{
  "n_layer": 12,
  "d_model": 320,
  "n_head": 5,
  "n_kv_head": 5,
  "head_dim": 64,
  "d_mlp": 640,
  "vocab_size": 2966,
  "activation": "gelu",
  "norm": "layernorm",
  "norm_place": "pre",
  "norm_eps": 1e-05,
  "positions": "learned",
  "qk_norm": false,
  "attn_scale": 0.125,
  "bias": "none",
  "tie_embeddings": true,
  "parallel_block": true,
  "init": "normal",
  "init_std_qkv": 0.034,
  "init_std_o": 0.00694,
  "init_std_up": 0.034,
  "init_std_down": 0.00491,
  "optimizer": "adam_variant",
  "lr": 0.00123,
  "lr_mult_o": 1.37,
  "lr_mult_up": 1.43,
  "beta1": 0.9,
  "beta2": 0.98,
  "lr_head": 0.00501,
  "warmup_steps": 485,
  "schedule": "wsd",
  "decay_fraction": 0.565,
  "decay_shape": "sqrt",
  "final_lr_fraction": 0.02,
  "batch_tokens": [65536, 131072, 196608],
  "seq_len": 384,
  "doc_mask": true,
  "train_tokens": 515600000,
  "steps": 4027,
  "dataset": "wikipedia_en"
}
Each number is 128 + 32 x the weight over its row's rms, rounded and kept within 0 to 255. Layers, rows and columns count from 0. Numbers have three digits each. The size before them is the row's rms in percent of the matrix's.

# layer 5 attention value, 320x320, rms 0.0345, rows 166-246, columns 0-79
101:139178192112131162067064107136117145148113109067125143104164084114130120143196120198121118107141074146147129129072086126121172087111141188173158144134100120121090115153079128158160097127139116197118109129145144116120111090130074111143146121
101:116158119129148154135136108088119138095124096185146140118126116115120207117100115105096135119136121114158111123108096197114139118139073188123081157159173151164105105158098213144097148078175125045148156150106036086121137152084184076143134163
104:093172066140152094168122179107121112102148134169135184152141182091103053117058100121134128111146094138050107138133154095153168183160122176094068061166152126107127179154122165103135172117145099109128035161118123102130148105146150151104086176
097:168084089146144129133153108148087084123149126139172123122141115092109159085135139063091154140101127109153118063186136134177147113104100116172074138127164184179127078093138139128094147085117098074081158119166109150168157172152093114128043111
100:097136104117100127134142118101141144112165085110113113136105094146129126103100206077112122101144074056156135111105110151163118108149185186137132117213115179171085120119117098127119128193149152056167185133142181123173145233121075120090105145
105:139120141112128102105085127155127084121096126106064120150086145142060139102171153121088111141060145140093103094169081048146120096092089142157134107177137154144140209152100157112123133145176135187137169135137112136131097167119165121126126161
110:103117147136139104170145150170132106135116195141082093127173166165125135134143160161131101159119130145171152152189203141154118117096129149138124200101126114186150129152099116132035115121135091142097103127117130132124148134103155113127060156
098:098077166128112124101063103186182165129110164092148180139108097116097113133187109121179154138106157138230170135108086147112136110153120114093124122036129132157125165142090183115112130122138073237145109166125154149126166112055123121109086164
107:121182104166117115118124139102133121121116141174111062130155158134113129152070124169059169180144154117196150063170138157178097114075162085150137137148145086151134104104122144119103130099159119199158163093123131124108171154119122109158128084
099:135177112118129152087189102186110094084156124176174135155081143128125093107175111155121122115109149178206124008105121060087091131123105181076128109170115069178173144132150131135151184036174107107131143100141145175124120127119145116160146144
104:204084145121162066119166180119110153138082118118144118145175119157156079107140115159120084120143141154099114087099133132109078132110146200138153112089134098080109131125107156161071144174098182100125054139148174064153134097110170108117146168
105:104111126160133165143150157161130153151086088100098078103097095140120101149178109134148059155096174155137133097124190137151127129117121078074172129141149127117123212153116203108187106111130145144121127094100137151138080092093172130090145126
104:121109154109132104101128167098107124174100126077150165165106140083115091140105082166144096141224156145144097129126107125071098136122121128134094152121115112103107086097160121101124132169092114093106075139123043091126140157119077118123119166
103:182102115150133152161134135123110174115131097108152109155127116137146076089176112135048123149166134140209107085094139153054140114117169126135153124076094112124130192115128119077130178146160102170160134092164137063138193116107104111108052115
101:139177080110158134133077180113122159088118129103104171106165151112097102157090119167192126094131136115205128175123084086155087147152195095073091144154111082164161124162131046141092184108144133159129088140139093129093077138121130143124112127
099:119145155147128163073130103149127188100144144158158114120081150071129162099128136125123120092113118093164077155092102132116088129150117146100175107116095147146133095066140109122163146100096191221170154121069058126128131111178067135124150134
101:160163127202130161098157119177146127131120133106119181173091121142174121135113128114106119046203074099102081145048100123151107135149146148165168156145129117114114123089115147114135124083104115078138162132131156110144132116105098133135132080
101:116099112117127117156131141087177092088101121181135144147079119133130126103086117113107083078107069112104170148105122163146115140228152194148134115147141183170159101116115118133203118137183092127138142158121099053137149123114117134114128130
101:107106109149126106186109162148081147126164146149085181080137094176152056161120162183087129135122108073080179124096077117160165111159145157188155116117117120160081128141147127152126147133145081134154136116117127119150135090152137173137130145
102:179110121182149149089149129107122092117128090105163120132156078131080102171120202162160133129153073089099146083109119124170102080158103091131188138179088071125068153126131128167130143111108145157126132090112069170133151143096115098064152027
100:118126122162139111083091061051184096121140162136128080139107146153166165098167102152070139121144103133112102150168107114136090087066078107127101133106124093153125096142110160146154122138145136161123104122129180071122147163133097163120098184
099:110160134068127140117154140140149115071105149074129105149127137104158171096106105152094174114118078114115177082149121097079090078111128176127101117105154119112127136115086139149114164139165107104174105060127105125131212168118139084167136121
100:109182167124090124118149091151145167104093099136096158146141098162093186056121137120146126159091095126135104075161147163115148194162129153130116114125076087045195168140138100111089079122159130143110118143163148115205093081126131111131171108
108:181162178138130135118184148141137070144142129136075176149109118079159065140183135100156149077152059163092140134131148118104118126140215183117129144124116107114097150175117125026131153166108145142157142191168110149075152104135123087113157147
099:054158152112161116194149163150173188123090179235075152126175163109110109114128195106141136170080091139158111145178120139205103145172108143120095133056134143099136145130139111093158141164111103161132111141097118147167126119131158153140089113
101:089129099166117120107194133081133151172170129142120069095137110104126120118115066116130146107141111128116128085150096119120118201138173229146081111148120146157146087112117127130120097142071131138117105038133147077156173106146192093141143098
099:141166147138076175177121102100121170154111118092203076126149155092109148042131145188087087108114143113088163117090126161122108113170105196171056071164124203110146107128152175122228151170201073118137158089132059113100172113138118122131132125
107:132071132203146181119134158156115146164102095124154106101114116109126032140136145115189147115160126164096112118091125155100134172113159117195102076138119137141108179150147122117165045126098131144095115062160145120170087058139121123155113142
098:079142128087136094138109149095153132158103141092055146156155104219122139187133112066129139149147184091113158108135118154137150095109093175085196137088088088159127145101153096129197132150111155173114161097151123148141144178103107158158134152
103:077147174096136127144121121130070127134106130079161179151158095152125158125110141138151111119097119133144170125144071105158131137200146119144103114106127194111125162112106129133123127168130135134141157134163117172075162215136138129135120128
108:070177103135109140095099137126139139146108132145128097133108109115167158156083153167147135136196110083124086101092155094134185087115166063118143149093115106141159146083106133054129148194128144125078138105070151121109106114112112113100166103
102:148114134176169111114158179132194168087103104094136124080106127120054132125117122107162161143113142136076113133165171133118159109133159092088097115113140152135103144123132139059057149134079112113134104152129141145120141098178131024117113096
100:142171097101123109147068102089111102147148129133130188152142085145151135119033139155107146132133120120067150095065098151110144088169119161081107130158140114087130151106138157107107126168085112102127128101132098137103108041111125123152090121
103:111150121116104127153088148140088161128139140163048123198113131136090117132069185143085109117107112089074115172144175159121204159125131162103134157110130142192109140074150179167137110154135179068106119143126144114083133197116096115164248125
102:122126123142153107168238164147120146133110118110129124112116054109145141167094169169053130098054163141118123085189132169149112108109167125119126124142110126099090123132093139157181154125100099148165137073073126147154134154115138127135105122
098:108085156205118166185119164171158128109102087102116137124106181154132126046142169143168081144155168136139120085142106139132086123094130104141156083143134173125132142185077097133165159109083158144108175093124172136184123109094160121116119117
098:140198147156108108169143158140174126158091124168136108131155150087084078111112094137119138159186102108157114087149137116152182167107131138188135144045134088125146106102096111146136118175139127159146195117099046129103151160174145104151141103
105:116151109141095094063120126068154145101190143118175129115142116062173129128180122132090123101154101114107110070061131126103145122121131135093123153192112100165144125146124156140135177090096180149108122069087099168195153144147119156166091099
100:094109096154156109088174149119106133102145164091127126148139049139096135055119186093109203079046163084165200103184132136158087204128122127137118108166110146103165162132111120147108177090080077157137171092114202186174123100156073119129050164
100:157119158133087124108192165097162165080164155171104070094067095152178092151090147109134125153123136112130123115169168142174149134157127179146118129078114134140109152102154184146149165156210149125145136114102128124112146124107077102094108130
109:083051156098098089125091081102126093181082152134075112138079114069113063179169098137129128128110085081068113107134132126066148190117167062093161144111126084101140104082101135133161170130129103163095106169105161209180133192128119140089126126
106:081122155161146126140154126157148158087116137160116178090154139154113113083196140147095140169152114163085197096149027145175102132154117101170144170083119133140132158135105153105120114091192115185147129163147146117066155073117114125143125096
101:093086144180131108055136114172053063132131128161152115117114087111098112144079178132136146131132130110164090123090149135130093140053124167096194161095094101159103174081148093138174131161123111182083115144099107153105127122114149145124096128
101:069141154138148072158154133178074126135127141091096133107121146163125126093106100123135141094121081126048114084164211103142147081144100141120107169091139137100147046085172110154116134126146123134136152174152119132115114135118089121122169113
095:135103086120098153102121160150121142120123138064133117108140126158173171107145150187138115086139094176090119130109165149116046101195139151191133105136106180184107135141158167161188183131127116120141109136133058183147167158159148130079119112
097:090142169118140150072123126135170138144099153137105114153146076146115114120093093144115157190079166145147193167167109153136116101109135190105115118129138173152061090181094141129132134132092102109103093144083175087157108187143070110145165142
106:157158020094141143154085116139138062130089128148073079177062105177111119145101146135107139116096103115087123172143132125119208132149146075111134197074162120154131059093143079113156157132116104133112129119159131126127069135104112146118243115
100:104126156170167058100161141128095154092157133136141189073051131103054192136110164113198145134159141090115128182097106150206102172149131132108079052158147224083092199120051138094156137065141171099151134142156134158176151138119139167136082143
104:129162098092100157117141161052149186117112156184211125149074105127171118156069126084083200127107145131136097123116174084137067126126180089142132129035097136195115177092097108172118123131087128159136094146106140141117142199073103116164111121
100:108195105141106129091108197085161125118179122119134190135119124117126122090206136106146110147130124129166157111119160163143079096168148128132102203236127203161124117143164087157135157158122057120115086106056103047137105091134125099091040101
103:116048133146127180159091108113165114095118138110096129071139166137151097172130132101177102111111114110095099202085113104122111142156096127114179115147125116201141092057128137105150164146146150160106126168125146103056176075139126122127188114
096:155121132059154214138197096147120136074099110158141113107128139151119148086140106138119101146151153072136131079160113153069093158130102170122049149202161164149114177115136142167073175165136140159108093081153113169085150113111078110121110085
102:141126127078096134141127113126154149109128127110158099148114144148127063108067133132132135132104157130063129144101115126075059102121180098115129069123084126185144129149153126079151139137115133170109135088118173107147164178112052129102163119
100:155167124133126167132169101143157108165089184103149110147163184168102113112150145115103128110129089084169168135165102171098161164073139161146137153164127129059132181152174159182080101149174135128126123101155104146095077124120110125078128173
105:111080072145167139165110134182174154100194139079198150111110080127137114118089166132106078124140114136138080142157188158173149094155129089089143124156143151148128112100111126110152172175109117128131187115147193146095223163120107082129131139
101:088108093178145161153057136183169133116093102086129137104125169111148124166130162154153090143097153136162209150125135138159136152106067084123158109117127149147184123147140088137103144119173132127177122124178157101158137060139145150103098101
108:168108100146118193114124152127138090134159117152126120131060100116108126107172116105104128144110161193099040129124107109070062137147166122081128122099158103149113116144129145109152192104138118234148149110131085114183134135136154141079068131
101:177149143117094100083081114141165105119175110230165075140157080127125119154135136160145104144116082094141113096145122208136114103148138082176112154101108094137207117112119141159126121117128094143129088134167083102148075044121103095115105139
103:108118123094103069133195141114162102125097163181117091181120155146105113100138151140099163047167134123085146158142144148115104119080175141121107104112142135111166095147116120119094107154187141109118130127086132158139129159122120136158136149
101:147080117132104125124162144108067132108047077096157064107107163130120164153173130187183117181111173135192104116087129143136112105106131140075148105212189142077099205155090159129142086122173171120134155123072139131140172103137139077128147105
103:116146109116167077097123115099102120097132166139154175132090136172129122176151105191126115054158083125122110094113110147130108148119126157135121115077159100118151126093079151138138178144105082084119161130091163117123117101090146092116077136
101:121150161114128085155152060094118146084132092110129172136187107204132105148090118252039141121085187167099122116133098119192168193148088105062182124171085168124093143101056116153187202145142061133163101127120146125047156169097152144131167139
100:167112108076097083229108193151099042150153117155091143117125085148109150118116089112162148118075114134121130158141082116144108118100112112123146205131111127143165140137150145122132113146158100125077133127075109132122078059145112175137140144
092:165136124133121115132163128121120106163121120123146134133142134110148109198170185100180154068206114121136139145208144082158094101170119155154142089189138080124091145106169134118164105159093124078110067142110167081182165127153123120123116098
104:119193126070155132108115131143180131143158108164115109129114160145095104132110165101114167143122232166129079131142141107136123149133158132141116027082096126142136102100124094131129091097102127129134102125098132120153202144109151160167121161
112:122120120227155152081117137113185081106100122149159093154103081090086122097101073112150113101127094146123143139137105133097125137084156150108201110105163059132143180156138094139144138150135130124126090110127127168166153105172148111165150133
103:158209137153135194142032120140103120144077153110082125121159138147135128195135180158193154160109162170126143177139178155086134150197160146128159177121118072127125136118167178150136118176122067171146148111120142120056107140145115104170131117
097:107114093124046187157150158144152114112090094128177123128103151099129113146124143130063116164177107140142122130128097160171140170112119162149161112159153115094100162131047110166102152165118104125136077125148142108091108148118144117123154157
097:141111138095119209101159105122163165149174142114060125121151090162117147158155168109081195174155204178156128113128160073152124102132133138071106082166174097131100108146154119151163101145140143082116144138119126161076111119168131109106154154
098:223143082088117161165160128156150157115107157130129041150102102129069163140146118106141126093029086097135129097141139139186140038156137117171115112150131184161112110128116154145102092070177111113110107125100123111123127148118155104094178090
101:122122099190178074073129088120141151086176104118151133092142139098193200087114203137143165148148141135089107116148101168173113147122139168135093142061164118104091081175097105125167150107139085153166083156127172179130125109152126111100101145
102:163100124153167124184121123133144120123202123131170101128122142162140120105089139123113172080093131126152138111135155103135087162125104210083187077137092127129108197111145139139087147147126084098156197104049134105128125173130121101166087105
098:139099103113142087157164077182150109114113125107116134176102196196183163179150098161157121165090136120155073117111074211125099125182101180119150127104115053093139123103172164123107132162160194162130053131093117145089151149117115105125134092
097:111176131131104119130140091161141119172152139152158180114159098098162082117127114109146080127111118127077118157131121090163160145094108179148149072054101125125141100123139122095123077149179110117083117188166146135043193169077093128132227142
095:130116152118168141104110094110125064128106164114155128142106133128118125138123118170084139109151139094143153126122100096112123162091107153094171130097133144125128091113184088156169136128152148125158079147150180180116113124098069112095074103
097:149125145126138138105137184127173150132130112077071201100187161186162117102105068146099137110124202131120105108161159128122117176160148080080079169059151092092093171159132054191166150114127113116148180225140129176116153095200158099129084126
101:104156136133156079141168111143136102151188135110171163136077143094107107114136102071178096116135058113089147092095093119035077150078126126149179114137118118129174096128129151094122126070131123126110127090106085094166122128130069127129117117
097:066096153145114130146124173139051090096088126094119106133092103145041146141119151086127136149117101126132160191142186133133125096123086066100164101162134143077148129074106067115132051163172125133117130111136147133147159156158086121168141151
101:166150138173090075190103091155176136107113123201105163122138186078114064124154135171112106143136182075176126136166181136134130144137141101152066121143107160120160160141102146134137163111176069094130122115063138142105097120154181106129086135
101:170107116129152137077081114076151085114095140133124089183087141118076143134117164092119125157114113172106113073130105102113179120144123085133101080185121141097127148110149130151064082166121159183128126097129109172145107195095094090150182139
108:111102128171075133121079128062148159132176147176128115116105103086147127105097126070132139158120086078157127103094148140159101155148112146178143121181167124147138052096132090137106119116103122103134082132133190128124135080159183126130077075